{"vocab_size": 4706, "hidden_act": "reglu", "norm_eps": 1e-05, "final_lr_fraction": 0.1}
Each number is 128 + 24 x the weight over its row's rms, rounded and kept within 0 to 255. Layers, rows and columns count from 0. The size above them is the row's rms in percent of the matrix's.

# layer 9 MLP down (transposed), 1472x448, rms 0.116, rows 535-569, columns 320-383
size [101  92 107  97 102 106 106  87 100 103  99 101  95  91  95 106 104 100  99 102 104 101 103 101 101 102 115 108 100  93  95 102 108 106 106]
[[148 142 126 124 145 148 123 145 139 104 172 135 123 120  96 139  95 141  97  99 167 128 139 130 128 152 124  87 130 123 134 111 108 132 150 111 127 146 172 133 116 174 131 108 110 137 139 133 103 103 103  96 106  99 105 127 114 141 125 123 145 143 128 136]
 [179 121 123 142 146 160 128  95 107 165 134  70 123 133 152  93  70 152 109 121 104 143 149  96 100 147 156 160 158 122 139 132 104 142 102 122 129 141 106 191 121 140  99 180 117 136 125  86 159 101 144  99 130 133 138 100 155 142 154 142  90 123 124  87]
 [174  87  83 100 133 112 121 152 145 138 120 120 133  87 136 137 152  85 128 125 127 149 136 142  93 172 151 140 156  97 132 149 118 144 136 165 152 156 138 126 138 153 113 119 153 131 104 106 155 142 108 134 120 128 125 153 124 147 133 111 113 163 129 124]
 [145 163  68 138 190 100 107 127 104 126 138  86 113 163 153  72 109 145 103 142 119 113 121 134 136  84 176 115 119 130 155 157 145 191 166 151 132 108 148 129 153 121 121 135 113 183 147 132 109 133 144 115 154 149 156 101 144 112  84 124 128 137 139 127]
 [144 112 122  80 150  87 119 107 128 134 125 106 207 160 113  97 101 144 120 116 113 151 152 164 139 146 140  89 120 187 110 128 113 102 123 103 135  94 124  97 133 126 131 142 154  95 122 142 186 126 115 170 138 113 112 101 148 141 148 145 145 112 135 130]
 [134 125 105 156 155 144 117 164 104 148 151  85  99 113 139 147 131 135 104 116  64 141  94 139 117  83 141 122 188  86 167 187 121 109 109 134 130 122 133 118  92 168 148 164  78 116 131 155 167 120 134 137 126 109 144 140 119  95 134  98 145 138  98 133]
 [137 152 153  98 144 165 181 132  97 111 136 131 124 130 126 144 117 155 138  64 171 133 172 129 131 131 145 122 162 145 100 138 188 159 114 127 130 117 112 203 131  88 127 170 153 127 128 150  97 152  75 123 146 119 146 102 137 121 154 126 108 166  94 154]
 [135 127  78 168 140 136 109 109 139 117 152 196 103 122 163 100 132 166  95 112 153 141 106 151 116 129 144 104 198 149 117 135 126 102 132  95 143 139 110 141 110  86 162 112 149 137 132 145 164 134 133 106 115 128 112 138  87 142 163 172 135  87 105 159]
 [139 141 113 177 140 152 104 135 151 113 153 134 142 194  98 142  87 117 119  88 139 173  83 118  99 115 126  81 151 129 189 143 172 154 160 149 122 142  59 113 149 115 110 112 102 141 122 133 128 142 107 115 125 123 151 116 127 117  86 139 148 122 123 128]
 [141 122 117 143 134 110 102  83 149 134 131 120 149 100 159 117 105 149 174 128 175  90 133 161 111 140 137  95 125 130 107 154 138 126 144 127 102  95 139 120 139 107 131 140 142 113 134 165 104 181  69 116 147 139 155 141 136 117 116 103 145 129 123 115]
 [131 115 133 172 156 165 119 161 188  99 139 168 125 149 172 128  98 145 112 134 179 116 129 115 144 111 167 162 138 111 161 103 158 135 157 103 163 116 136 119 159 123 115 110 104 158 150 120 141 118 143 132 129 135 171  97 130 137 109 102 124 146 149 121]
 [127 166 165 144 157 155 146  99 120 129 145 119 158 116 115 129 104 129 124 142 142 106 113 125 116 115 148 145 125 131 153  91 140 103 141 135 151  95 136 154 139 119 120 104 150 152 139 139 103 118 142 105 137 160 144 102 149 155 128 102 130 139  90  85]
 [134 181 147  92  91 139 134  91 131  95  90 117 150 126 110  72 123 151 115 135 117 121  64 142 107 109 150 129  78 149 110 129 149 131  90 144 156 118 150 150 139 104 107 120 136 121 180 135 154 111 135 102 136 119 135 119 154  97 144 125 148 138  79  90]
 [145 131 140 104 128 170 131  97 105 130 120 134 148 148 148 116 113 146 111 170 151 117 108 155 124 115 134 129 149  92 113 129 103 139 109 130 173 122  71 144 164 115 134 101 154 145 106  98 116 157 173 126  91  93 162 160 174 192 114  95 172 110  76 145]
 [ 99 136 147 158 142 144 112 139 111 126 136 171 137  98 118 116  98 105 127  89 172 146  84 139 130 133 133 104 129 114 138 151 116 127 139 160  95  68 107 150 114  93  99 165 130  87 118 107 115 111  86 150  96 120 126 162 137 142 129 134 101 124 117 122]
 [122 122 163 134 159 129 142 116  98 124 163 122 108 157 157 141  97 112 185  85 107 113 111 109 159 109 103 149 152 127 112 112 168  58 120  75 164 146 126 135 133 146 147 160 135  92 130 120 150  98  75 148 137  78 150 123 132 140 145 107 145  88 150 118]
 [154 144  88 113 134 169 126 120 118 107 136 112 125 145 126 128 143 152 138  98 159 101 132 137 162 105 125 162 144 161 149 121 107 144 150 132 126 121  94 134 152 154 131 114 140 109 103 139 124 109 138 133 149 160 117 127 120 135 108 137 151 119 103 148]
 [ 98 133 113 140 146 142 128 146 140 166  81 137 190  95  83 108 128 105 115 131 111 121 109 164 153 170 128 126 141  85 111 127 117 149 146 131 125 140 154 106 179 133 145 136 115 130 149 181 122 132 128 131 106 101 135 142 134 141 110 102 112 132 166 125]
 [125  72 107 115 131 141 152 117 107 131  90 104 137  87 139 133 130 140 126 117 112  79 122 166 155  84 138 194  93 102 166 124 152 142 119 118 126 159 137 118 124 125 144 137 121 120 163 111 147 131 168  90 140 124  93 130 182  87 150 124 101 134 133 168]
 [103 146  88 131 115 167 129 138 113 143 128 171 112 159 150 153 122 138 207 121 139 137 115  83 123 114 125 103 131 138 111 113 118  67 121 167  97 123 117  99 142 137 140 151 120 115 110 119 141  98 136 180 132 154 132 166 149 147 137 159 147 174 123 135]
 [187 128  79 121 145 170 142 132 131 127 116 171 124 134 152 129 168 161  94 117  82 137  76 103 149 134  65 168  99 113 109 146  95 124 112 166 120 144 136 134 117 151 108 162 133 132 109 152 111 153 145 103 138 117 130 112 115 146 128 118 179 125 120 123]
 [113 113 156 124 128 126  98  91 151 149 122 120 135 154 128 117 148 118 128 140 155 153 159 148 155 146 158 137 157 146 137 122 137 111 106 119 131 143 161  76 122 122 137 146 174 101 119 130 122 126 124 145 127 167  86 118 194 125 114 107 128  93 117 122]
 [155 148  87 114 175 104 122  91  81 116 119 160  99  81 152 139 133 130 150 155  99 122 135 136 140 134 116 100 138  88 123 143 101 131 160 154 156 127 141 147 154 113 144 160 110 133 132 155 129 105 122 105  85 139 113 121  79 135 119 118 110 135  91 110]
 [163 117 122 124 161 107 121 130 150 114  96  91  82 113 138 106 139 145 137  98 122 105 124 121 144 152 150 113 135 137 109 155 161 102 141 136 103 106 128 112 124 113  97  79 134 100 117 109 105 120  94 155 125 142 126 144 119 132 119 120 168 151 142 137]
 [129 141  99 130 131 104 157 141 128 200 137 145 134 154 105 135 100  93 117  76  87 113 117 127 132 125 128 141 104  88 129 155 143 121 133 105 137 100  93 159 127 133 166 140 141  97 107 111 169 128 142 128 114 135 132 129 139 160 100 145 143 110 168 129]
 [143 113 129 104 147  87 136 120 104  91 128  96 171  47  85 112  69 121 160 118 140  91 115 143 162  97 114 105 138 144 160 171 143 108 148 170 136 151 157 152 110 112 144 167 115 145 118 144 120 144 154 164 119 110 123 142  96 150 135 145 161 125 135 116]
 [196 129 105 127 154 170 117 144 141  77  99 107 119 187 160 165 132 150 142 109 137 141 158 143 126 106 152 127  87 114 115 135 110 119 125  90 125 102 146 119 164 146 118 100 127 132 101 132 112 101 122 127 116 168 127 131 127 116 109 142 149 113 105  90]
 [151 130 134 131 135 125 103 153 152 134  93 147 171 118 131 139 121 105 173 119 155 148 112 105 147 107 122  87 140  91 138 145 120 111  79 108 146 122 142 135 114  81 141 130 114 131 140  95 124  94 119 137 100 125 165  89 139 111 125 111 136 142 129  75]
 [115  89 167 140 102 151 142 125 139 145 136 107 150 152 152 107  71  87 123 125 127 132 107 103  75 113  89 157 129 124 143 173 141 113 156 106 107 139 132  91 174 140 130 115 126 119 171 128 120 132 170 115 142 122 136 132 137 129 109 115 123 118 146 145]
 [183 144 119 163  73 150 106 165 101 131  76 149  87 158 127 137 103 155 125 111 121 124 181 162 145  97 133 127 140 170 145 115 130  93  95 163  84 114 150 112 130 119 161 152  94 116  94 103 106 125 128 126 137 156 121 148  91 123 123 138 117 122 120  94]
 [202 118 160 104 138 117 141 102 132 104 151 129 133 122  84 109 134 156 121 150 123  96 125 183 101 135 179 168  91 122 145 119 145 135 121 109 125 130 144 124 142 122 115 116  80 174 144 120 138  90 127 126 124  98 139 142  98 122  85 110 147 146 109 121]
 [133 150 106  94 119 153 144 142  90 153 143 107 124 164 120 127 118  85 133 119  93  85 149 123 131 155 119 149  70 126 154 150 159  91 117 110 144 117 134 152 107 119 155 116 170 109 129 138 151 162 149 131 116 137 139 139 122 113 173 173 127 103 125  71]
 [146 176 126 166 143 156 169 187 165 131 147 142 132 110 162 147 145 135 131 154 128 157 102 103  93 162 109 146 112  96 128 132 127 114 125 107 137 114 140 135 134 136 180 119 132 103 145 133  77 106  98 124 125 106 115 106 119 144 134 154 132 140 110 118]
 [137 136 155 128 152 151 144 148  95 139 131 117 120 132 141 127 159 132 115 107 120 138 185 114 139 143 123 130 137  88 133  96 155 132 118 122 114 118 157 138 100 150  69 119 165 137 107 153 150 143 130 126 147 136 151  88  93 169  97 159 117 160 117 125]
 [139 137 103 125 104  91  93 161 175 143 123  94 136 133 156 134 143 152 105 112 105  96 130 100  91 142 128 143 143  99 114 139 140 146 133 138  99 183 138 126 129 131 139 146 193 110 145 122 151 145 133 121  95  80 189 130 130 120 102 140 111 115 148 104]]
# layer 9 MLP gate, 1472x448, rms 0.126, rows 536-570, columns 320-383
size [ 94 101  94 101  99 105  91 102 102  97 103  97  96  95 102 101  99  96 101 106 105 104  98 103 104 109 108 105  96 100 121 104 100 105 101]
[[150 154 122 107 125 135 137 154 130 140  77 148 122 135 110 128 177 137 111  98 147 157 111 128 136 117 178 118 159 124 126 116  86  93  93 110 134 165 122 129  91  98 115 114 133 111 115 186 133  96 130  98 157  61 120  86 167 127  87 161 108  81 141 127]
 [146 151 118 156 132  95 140 145 101 144 107 117 175 117 102 159 107  93 139 159 166 112 117 129 144 117 128 112 150 137  99 116 157 100 111 131 150 177 146 146 211 125  95  86 108 119 136 116 120 137 122 116 146 129  87 112 137  99 126 160 122 161 129 116]
 [132 128  68 118  86 126 144 113  98  95  75  78 112 136 114 135 156 103 155 171 130 100  97 147 135 134 145 138 181 114  91 101 152 144 107 145 144 116 136 126 151 164 141 140 120  78 121 183 105 144 125 153 126 120 138 136 107 141 143 112 136 162 150 112]
 [129 124 134 107 142 151  91 147 122 104 194 111 138 151 111 145 119 163 140 159  82 118 132 145 119 106 123 130 165 108 104 147 122 138 116 103 114 133 134 157 152 106 183 130 154 139 135 131 127 144 139 112 115 103 130 125 152 122 121 110 139 122 139 125]
 [164 130 141 170 129 137 129  93 130 116 100 145 107 123  93  98 138 140 165 119 133 126 130 109 155 133 137 114  93 206 111 143  89 134 115 159  88 121  93 122 133 138 164 136 102  94 113 120  94 164 130 110  89 114 121 107 117 153 117  89 143 127 102  77]
 [118 116  91 177 105 147 158 145 121 132 119 161 108 143 146 106 123 155 137 120  95 115 194  95 137 106 132 114 165 156 119 140 127 119 109 118 101 114 171 104 214 103 148 168 150 164  94 100 124 129 109 130 107 166 153 150 191  79 159 142 139  98 146 158]
 [149 142  86  93  98 133 111 145  97 129 138 130 149 150 103 164 131 173 177 119 146 168 149 159 174 107 158 113 105 127 141 115 162 148 135 133 108 119 142 138 130 114 107 161 129 142 106 117 149 155  97  91 158 154 115 153 156 172 153 140 160  92 137 107]
 [124 148 170 163  98 116 111 139  99 136 151 125  69 120 116 151 149 138 110 131 106 137 100 146 175 138 131 120 134 132 164 134 114 148 159 150  99 122 152 113 116 123 135 153 109 140 154 112 109 165 126 138 124 127 163 153 140 121 146 119 157  78 125 109]
 [118 143 175 134 160 160 100  99 133 105 155 124 147 163 134 113 141 132 111  59 154 145 148 141 105 126 134 129 150  95 129 142 116 148 130 141 137 136 156 138 128 160 149  86 109 151 131 150 138 112 178 109 127  66 179 129 123 132 130 168 109 106 160 129]
 [138 131 140 137 148 180 159 106 138 106 104 132 174 119 162 115 109 146  83 137 148 121  90 115 127  86 130 155 133 123 143 157 153 170 133 135 141 111 129 150 180  96 120 132 140 160 123 115 113 109 140 126 181 115 168  94 159 152 158 127 112 108 148 123]
 [145 155 135 172 159 120 121 121 137 116 134 153 152 126 108 126 118  85 164 134 153 137 122 159  89 147 134 162 158 119 103 105 106 138 152 112 161 134 178 144 159 123 119 110 117 112 118 123 129 117 130 115 144 123 168 140 144 124 139 131 133 146 125 129]
 [124 112 130 178 143 144 162 119 154 124 126 120 142 130 109 141 121 139 126 149 127 108 132 124 125 118 101 131 113 118 136 155 129 119 142 143 137 127  90 119 163 112 153 110 131 124  74 128 179 179 128 104 107 149 150 116 100 149 152 131 106 151 102 203]
 [155 166 148 165 128 110 151 179 130 174 120 146 153 125 171 101 141 122 162 141 150 124 151 138 114 106 145  92 135 153 123 177 171 127 117  87 111 105 169 105 163 115  96 145  86 131 145 122  74 131 154 126 139  99 119 131 170 137 140 129 103 161 135 132]
 [100 104 136 134 105 137 130 158 153 122 101 149 131 131 164 106 129  90 132  91 116  97 124 119 138 121 138 179 119 140  90 132 116 164 161 191 149 110 137  99 150 134  84 127 128 128 146 122 109 149 108 116  96 124  91 108 121 107 181 123  75 135  94 130]
 [118  89 154 125 151 107 161 127 118 129 112 115 156 176  84 144 141 145 119 106 156 105 161 123 120 143 122 160 129 163  89 125 121 111 183 125 149 147  92 131 105 133 175 116 125 112 109 128 121  79  96 180 109 164  78 155 116 146 163  86 163 113  76 100]
 [120 138 111 113 142 132 151 114 103 107 138 132 133 151 146 121 159 113 122 143 127 170 143 122 109 111  99 148 110 116  86 103 119 135 129 139 148 129  77 144 144 119 105 144 125 137 110 130 183 118 129 175 152 139 127 170  88 142 140 121 131 128  89 120]
 [123 160  94 127 134 132 139 126 114 165 131 147 121  92 123 119 170  71 184 141  86 122 125 124 133 155 108 147 154 129 171 143  87 112 131 113 149 164  92 116 124 107 165 117 105 129  58 113 128 149 141 129 144 116 161 118 124 119 134 156 130 120  92 126]
 [164 164 133  97  96 128 117 133 118 112 138  81 130 163 124 127 113 152 101 104 105 157 151 125 123 164 142 135 119 141 128 112 100 127 144  96 113 170 115 144 100 125 146  96 107 143 122 144 130 124 100 132 180 113 171 119 134 155 122 170 160 107 129 145]
 [138 124 147 150 103 117 161 135 128  78 152 101 187 103  96 106 107 123 147 140 112 151 124 137  98 140 135 171 113 156 117 124 160  94 105 121  82 161 122 122 133 171 143 139 147 130 136 158 141 104 145 146 151 180 165 155 173 124 134 168 125 109 124 159]
 [125 158 134 151 115 172 133 124 135 161 126  81 119 146 102  92 124 110 104 127 108 125  79 120 169  89 128 118 104 125 100 111 117 113 139 163 104 158 120 107 146  80  96 101 117 115 153 112 118 161 143 128 119 131 135 117 120 138 145  95 129 127 116 161]
 [153 177 173 134 100 139 125 121 136 105 152 138  94 140 110 113 152 125 138 147 104 101  88 117 153 160 173 158 124 126 158 111 127 141 138 122 123 147 207 100 109  94 123 144 134 143 100 150 117 162  94 103 117 132 139 125 154 113 101 125 176 143 115 122]
 [119  89 154 124  97 129 141 123 139 104 134 134 123 135 157 112 140 152  75 157 144 107 120 147 156 140 128 107 151 118  99 151 140 146 117 128  91 116 144 154 115 126 125 179 107  70  96 111  70 147 132  98 122 111 131 105 142 175 119 152  72  71  89 133]
 [ 89 122 119 133 124 102 131 155 176 168  96 107 139 125 116 121 134 146 127  51  83 148 138 119  88 158 142 152  90 119 171 132 159 175 109 160 148 155 149 134 115 157  89 115 125 137 126 150 103  97 106 108 154 157 108 124 166 128  90 151 115 134 142 149]
 [168 134 145 118 121  97 144 102  99 112 127 143 150 101 127 148 113 138 106 105 142 149 124 125 100 124 147 180  97 148 113 124 159 118 111  86 112 113 152  96 112 147 157 132 123 136  98 177 106 140 151 151 149 109 163 197 135 165 114  85 115 107 128 152]
 [152 147 167 112  77 165 117 127 137  95 120 145 137 152 114  97 111 135  89 146 137 138 180 152 108 166 131 104 109 132 160 128 160 151 166 140 123 157 112 131  89 143  99 148 138 130 137 150 116 140 171 143 118 116  49  57 111  83 139  91 127  94 123 138]
 [131 110 150  91 121 125 148 144 171 123 141 152 145 132 131 183 110 130 126 129 117 156 146  82 134 134 122 120  97 119 114 113 153 112 132 118 114 123  66 162 131 122 114 113 172 155 113 107 120 125 124 111 140 169 179 154 122 129 125 150 143 146 166  90]
 [142 130 148 130 146 127 141 126  90 201 144 140 135 119 127 126 152 124 184  74  98  68  89 115 105 108 125 141 136 123 108 162  92 131 105 110 151 122  88 134 133  67 152 154 132 106 110 138 100  86 133 143 153  98 138 116 132 119  92 116  96 134 158  60]
 [143 132 138  88 128 111 102 112 142  95 111 139 168 114 118 115  94 166 159 141 157  82 108 133 119 116 116 144 117 113  96 154 125 135 108 108 121 140 111 152 106 132 154 132 129 144 121 143  68 134 134  87 134 150 126 126 129 144 140  96 116 103 109 132]
 [149 112 176 142 150 110 112 129 131 136 121  95 162 111  87 157 136 123 110 130 129 136 100 109 108 142 171 100 143 153 147 114 151 120 133 104 162 145 119 174  99 152 103 172 115 131 144 147 146 113 150 136 126 125 152 113 127 129 116 121  96 161 122 151]
 [109 104 135 124 146 147 133 102 128 134 157 154 100 148 145 112 117 127 143 120  97  89 139  85 126 119 116 139  87 147 125 144 119 112 145 160 125 114 129  93 152  93 112 123 148 164 131 112 144 118 113 125  92 123 125 135 157  88 134 149 137 155 117 120]
 [132 152 146 112 114 141 130 157 131  92 113 138 113 144 157 131  96 126 139  93 110 106 149  96 166 162 102  90  98 127 129 144 142 119 142 101 112  88  99 134 114 115 128 135 143 101 136 130 138 129 158 153 153 122 144 119 114 127 177 146 156 112  90 134]
 [128 114 111 119 156 120 111  92  99 157 109 111 118 143 112 114 124  98 154 122 158 122 118 108  98 128 103 134  73 161  83 111 104 149 114 148 130 142 172 137 148  92 153 137 131 110  98 152 141 154 148 128 163 140 140 143 167 126 125 145 171 108 147 141]
 [127 125 141 139 113 118 138 139 140 131 139 109 148 155 109 121 145 168 138  75  94 155 157 124 110 109 150 135 107 111 142 132 113 122 117 128 117 163 153 120 121 113 139 120  50  72 156 123 117 129 159 149  98 128  81 127 178 117  88 143 113 138 141  93]
 [109 168 130 128  71 112 135 120 129 162 144 116 134 143 117  99  99  92 156 145 122 135 148  98 101 102 127 177 126 124 111  82 130 115 116 117 131 107  93 176 162  94  96 152 145 102 191 155 124 122 121 118 107 128 108 134 123 142 127 111 139 147 119 117]
 [127 117 104 126 115 189 124 106 141 124 122 108 128 102 100 129 144 101 132 113 114 106 135 151  90 155 123 120 149 137 125 129 106 147 144  88 160  86 106 103  67 148 132 159 144 136 129 128 137 160 124 132  98 116 129 127 163 151  68 136 157 148 183 136]]
# layer 9 MLP up, 1472x448, rms 0.131, rows 536-570, columns 320-383
size [ 91 100  95 103 103 108  85 100 102  99 100  95  90  92 108 101  97 100  99 101 105 105 100 102 104 114 114 104  94  95 115 109 106 104  99]
[[143  91  83 129 117 128 109 148 125 147 100 120 122 138 123 141 170 146 100 126 135 118 121 127  99 126 143 110 143 129 176 113  87 106 122 129 145 144 128 156  60 148 104 153  99 142  97 127  92 122 178 119 120 134 156 125 142 125 119 128  87 110 125 112]
 [101 126 107 105 133 119 122 125 125 125 165  75 141 172 142  54 176 158 165 115 110 104 107 144 132 136 141 124  65 103 149 128  89 114 120 144 120 107 118 100 142 113 151 116 159 136  97  95  85  80 136 118 131 123 136 207 176 110 127 102 134 141 144 138]
 [ 99 120 136 115 137 113 133 134 110 139  90 127 113 107 160 154 134 152 124 156  85 136 144 127  59 125 109 106  86 134 108 122 107 146 100 153  74 151 149 140 129 149 142  82 129 125 103  96  97 124 141 123 120 157 127  79  89 153 115 146 121 142 137 162]
 [ 94 122  83 117 143 126 118  80 143 102 145 115 113  62  88 128 104 149 124 105 157  75 108 118 131 152 165 110 114  81 121 101 176 113 126 147 110 131 114 123 136 147 108 141 125 124 110 104 120  99 139 119 160 111  96 106 107 182 153 138 120 115 138 147]
 [115 106 121 160 137 107 153 130 153 133 153  96 162 120  96 148  86 136 180 133 121 114 129 140 156 143 112 127  77 160 124 176 127 165 159 143  89 114 141  81 125 101 127 142 205  99  91 136  61 148 167 124 106  93 132 116 161 157 137 104 109 126 106 126]
 [103 110 125 154 110 127 155 106 117 147 135 136  90 131 110 158  92 125 118  92 165 170 104 140 178  60 139 113 110 140 110 171 124 122 155 138 113  89 136 136 181 121 135  97 147 116 159 130  97 112 202 151 125  96 134 133 156 141  79 145 122 100 116 104]
 [104 165 120 105 119 140 130 121 136 112 142 141 124 103 173 101 138 121 152 121 140 130 127 137 139 148 130 154 162 156 114 151 129 103  78 148 128 115 127 143 119 124  87 134 174 138 150 179 132 146 157 117 138 129 122  93 146 118  85 148 117  96 129 143]
 [160 100 136 136 130 140 110 109 172 123 151 107 153 124 118  99 166 119 167  77 146 182 146 142 149 145 115 143 153 129 116 197 116 110 102 171 135 131 138 111 163 136 153 113 153 131 154 119 127 167 125 204 105 143 119 139 113 120  87 131 118 136  81 116]
 [113 154 150 164  96 144 132 158 125 108 117 133 135 108 143 105 122 123 111 137 135 107 143 133 100  98  93  98  97 107 122 135 114 153 139 117  82 123 165  98 143 120 115  78 154 123 114  82 103 159  95 167 154 144 106 146 134 164 124  97 103 132 155 115]
 [ 93 136 132 123 122 116 163  88  74 140 164  96 156  99  82 151 114 158 156  99 116 146  95 110  68 118  65 115 140 120 115 167  96  85 104 130  90 114 101 161 136 149 170 141 183 106 122 103 116 134 138 135 133 118  96 168 138 116 169 133 132  98 143 107]
 [132 140 103 147 160 168 107 120 114 117 140 107 124 157 137 112 112 105 100 138 151 107 146 100 143 153 105 101 129 107 113  89 145 107 132 141 103 162  79 141 149 116 166 156 130 131  94 138 136 140 130 100 111 113 116 139 146  91 161  94 124 149 105 162]
 [155 110  97 103 136 111  99 138 120 150 165 125 100  92 104 136 134 184  83  80 136 133 104 107 127 183 155 177 107 151 139 115 122 132 122 121 118 126 110 127 102 161 135  99 119 142 157 120 166 125 139 113 107 134 161 131 169 166 141 134 106 128 157 110]
 [121 127 144 152 111 145 101 135 147 116 117  70 146 151  88 129 122 148 118 129 185 122  90 114 145 160 137 137 149 140 103 109 100 112 148  99 104 157 117 168 120 127 122 165  53 141 146 129  85 135 154 123 130  96 148  66 122 116 121 131 136 131 118 133]
 [129 126 110 146 138 158 128 109 141 123 145 139 143 114 119 164 114  95 134 132 169 134  78  97 129 130 132 128 110 132  62 138 171 121 131 127 149 149 106 126 146 123 158 148 140 135  91  97 108 100  93  95 141 142 138 146 164 110 127 144 145 146 119 123]
 [135 149 143  98 185 114 102 159  87 103 109 136 116 129  86 117 122 128 116 154 147 109 166 142 145 147 122 147 151 144 116 109 126 134 155  99 151 132 143 129 139 108 162 117 149 183 112 116 138 139 135 124 115 131 118 128  91 101 136 116 141 127 127 179]
 [106 118 105 124 135 188 165 143 140 125 109 133 124 124 140 110  90  87 140 127 137 170 154 125 131 146 117 160 148  92  94 132 160 124 139 134  96  71  83 149 134 143  55 118 130  98  91 110 128 122 107 129  91 141 134 142 121 139 154 127 130 155 161 100]
 [120 112 134  89 132 123  92 132 104  85 153 127 105 135 105 122 150 130 123 143 164 139  88 147 131 115 113 144 141 109  96 158  94  96 141 100 143  95 131 156 108 119 146 122 135 118 164 165 207 158 101 121 127 146 140 124  93 109  73 142 139 152 115 114]
 [143  94 128  99 125 125 146 125 103 168  89 157 132 146 130 150 181 107 135 138 146  92 166 127 154 133 153 125 128  97 110 133 137 174 120 100 111 125  83 115 113 105 139 127 105 117 121 118 147 147 115 121  88 117 124 158 156 156 128 128  89 124 175 148]
 [149 130 122 129 136 154 114 139 127 120 145  99 153 145 111 135 107 120 107 141 110 101 157 151 153  99 117 147 104 149 139 102 125 156 141  76 110 116 122 125 137 142 109 146 131 141  89 138 112 126 110 170 157 138 110  83 103 104  64 141 114 132 145 122]
 [123 172 117 160 134 112  93 155 121 137 132 111 191  75 161  81 134 124 106 152  99 112 160 147 178  83 164 128 160 156 139 142 140 189 142 106  62 139 161 134 189 124 110 139 120 165 114 135 121 117 120 101 107 126 153  95 106  71 111 133 118 123 169 178]
 [161 114 144 162 129 134 130 109 149 108 103 190 125 134 114 109 111 157 167 133 133 136 130 165 139 173 133 117 117 132 126 127 114 109 102 145 131 152 129 121 125  94  85 137 172 134 125 132 113 149 118 131 164 146 146 101 128 149 137 135 138 133  89 107]
 [160 188 159 136 163 117 142 139 154 143 120 100 156 139 100 125 115 127 132 124  98 149 173 164 143 139 110 150 125 158  81 117 173 127 118  71 162 134 136 127 139 141 159  87 131 110 122 101 128 183  87 117 101 120 163 134 104 117 125 147 122 135 122 104]
 [114 101 140 179  89  87 119 112 142 122 190 123 103 139 104 154  84 141 126 136 125 123 161 103 122  95 138 145 160  94  65  99 168 174 171 103 136  78 103  99  76 157 129 114 151 154 144 136 151 164 126 179 118 105 121 127 116 182 153 125 111  77  86 129]
 [165  99 153 156 144 109 129 138 136 112 126 118 106 127 153 116 133 146  97  77 149  91 138  99 142 154 104 128 144  99 133 169 164 145 143 177 110 171 180 117 164 142 121 134 112 156 147 113  77 134  70 156 150  80 167 136 142 171 140 118 150 124  79 129]
 [125 125 118 106 135 140  99 130 120 111 153 131 148 116 170 188 121 153 115 125  93 137 149 140 109 132 117  86  52  93 107 117 105 159 175 101 157 149 153 154  84 138  67 116 158 114 126 171 177 114 138 156 123 134 105 114 143 115 149 161 100 124 124 139]
 [131 158 163 165 126 126 133 144 160 117 140 127 106 135 122 102  93 126 123 112 126 113 136 117 124 153 136  82  93 105 111 116 122 145 135 175 155 121 125 121 139 141 111 121 120 121 133  77 143 186 151 109 152 145 120 137 113 135 133 110 113 132 125 144]
 [109 104 118 133  70 132 112 132 126 156 156 100 133  97 137 147 147 128 160 146 141 130 122  97 116 147 111 114 148 124 115 103 117 135 110 145 150 171 109 148 145 145 142 137 165 108 102  97 135 110  86 125 129 124 101 182 119 149 127 123 123 110 155 101]
 [109 101 143 122 131 133 132 140 125 141 158 176 119 167 133 142 128 116 139  88 159 158 142  93 147 128 136 139 153 170 151 102 137 177 128 123 108 131  93 120  93 106 106 137 129 117 148 106  96 114 111 134  89 154 130 103 135 102 137 136 142 128 129 119]
 [106 153 163 134 136 119 150 141 167 110 117 109 165 139 159 147 122  86 153 136 149 133 124 163 134 149 110 136 138 101 107 112 136  75 104 131 107 166 107 108 163 163 125 148 117 155 166  98 152 145 106 117 126 117 135  96 152 139 163 126 111 123 145 172]
 [150 116 190 120 139 134 142  73 139 147 141 121 104 137  99 144 125 133 126 104 110  95 123 126 140 142 143 131 112 162 131 116 111 109 114 153 118 115 153 180 169 172 106  91 161  97 113 122 140 156 130 159 113 148  86 200 102 125 106 119 119 119 135 124]
 [173 118 132 120 127 111 163 145 143  93 110 138 113 155 136 110 107 133 171  99 115 115 105 129 143 115 144 148 129 142 126 124 137 135 115 115 130 112 127  97  89 121 180 126 133 129 100 120 120 104 143 150 107  99 132  85  99 150 134 123 164 137 133 128]
 [139 168 147 105 131 151 148 112 132 102 116 120 131 107  97 109 120 197 145 123 162  72 107 135 109 128  86  96 157 119 137 137 138 160 170  99 135 123 116 137 193 142 126 155 108 132 122 170 158  91  95  57 129 168  97  79 151  83 187 153 120 140 128 141]
 [152 163 103  98 145 107  80 138 110 134 126 139 151 137 129  77 114 130 136  66 118 133 119  87 173 142 106 116 127 175 120 111 126 133 115 127 133 125 131  98 105 123 121 125 126 163 110 126 110 126 110 131 147 108 135 134 121 136  97 137 132 140 154 115]
 [ 80 130 107 127 130 115 167 125 135  91 147 142 167 135 128 113 102 149 132 140  95 144 117 132 109 132 175 120 168 157 113 127 156 137 118 108 135 129 173 133 132 128  86 133 144 102 123 130 144  69 134 134 159 136 118  72 152  83 108 125 154 123 103 124]
 [113 102  89  73 121 115 115 120 142 146 106 120 118 143 150 138 134 115 148 133 118 160 135 110 125 105 113 120 161 130 121 141 130 128 127 124 132 132 107 155 135 130 164 127 113 148  88 150 134 110 172 144  95 140 149 149  95  93 108  93 143 121  95 144]]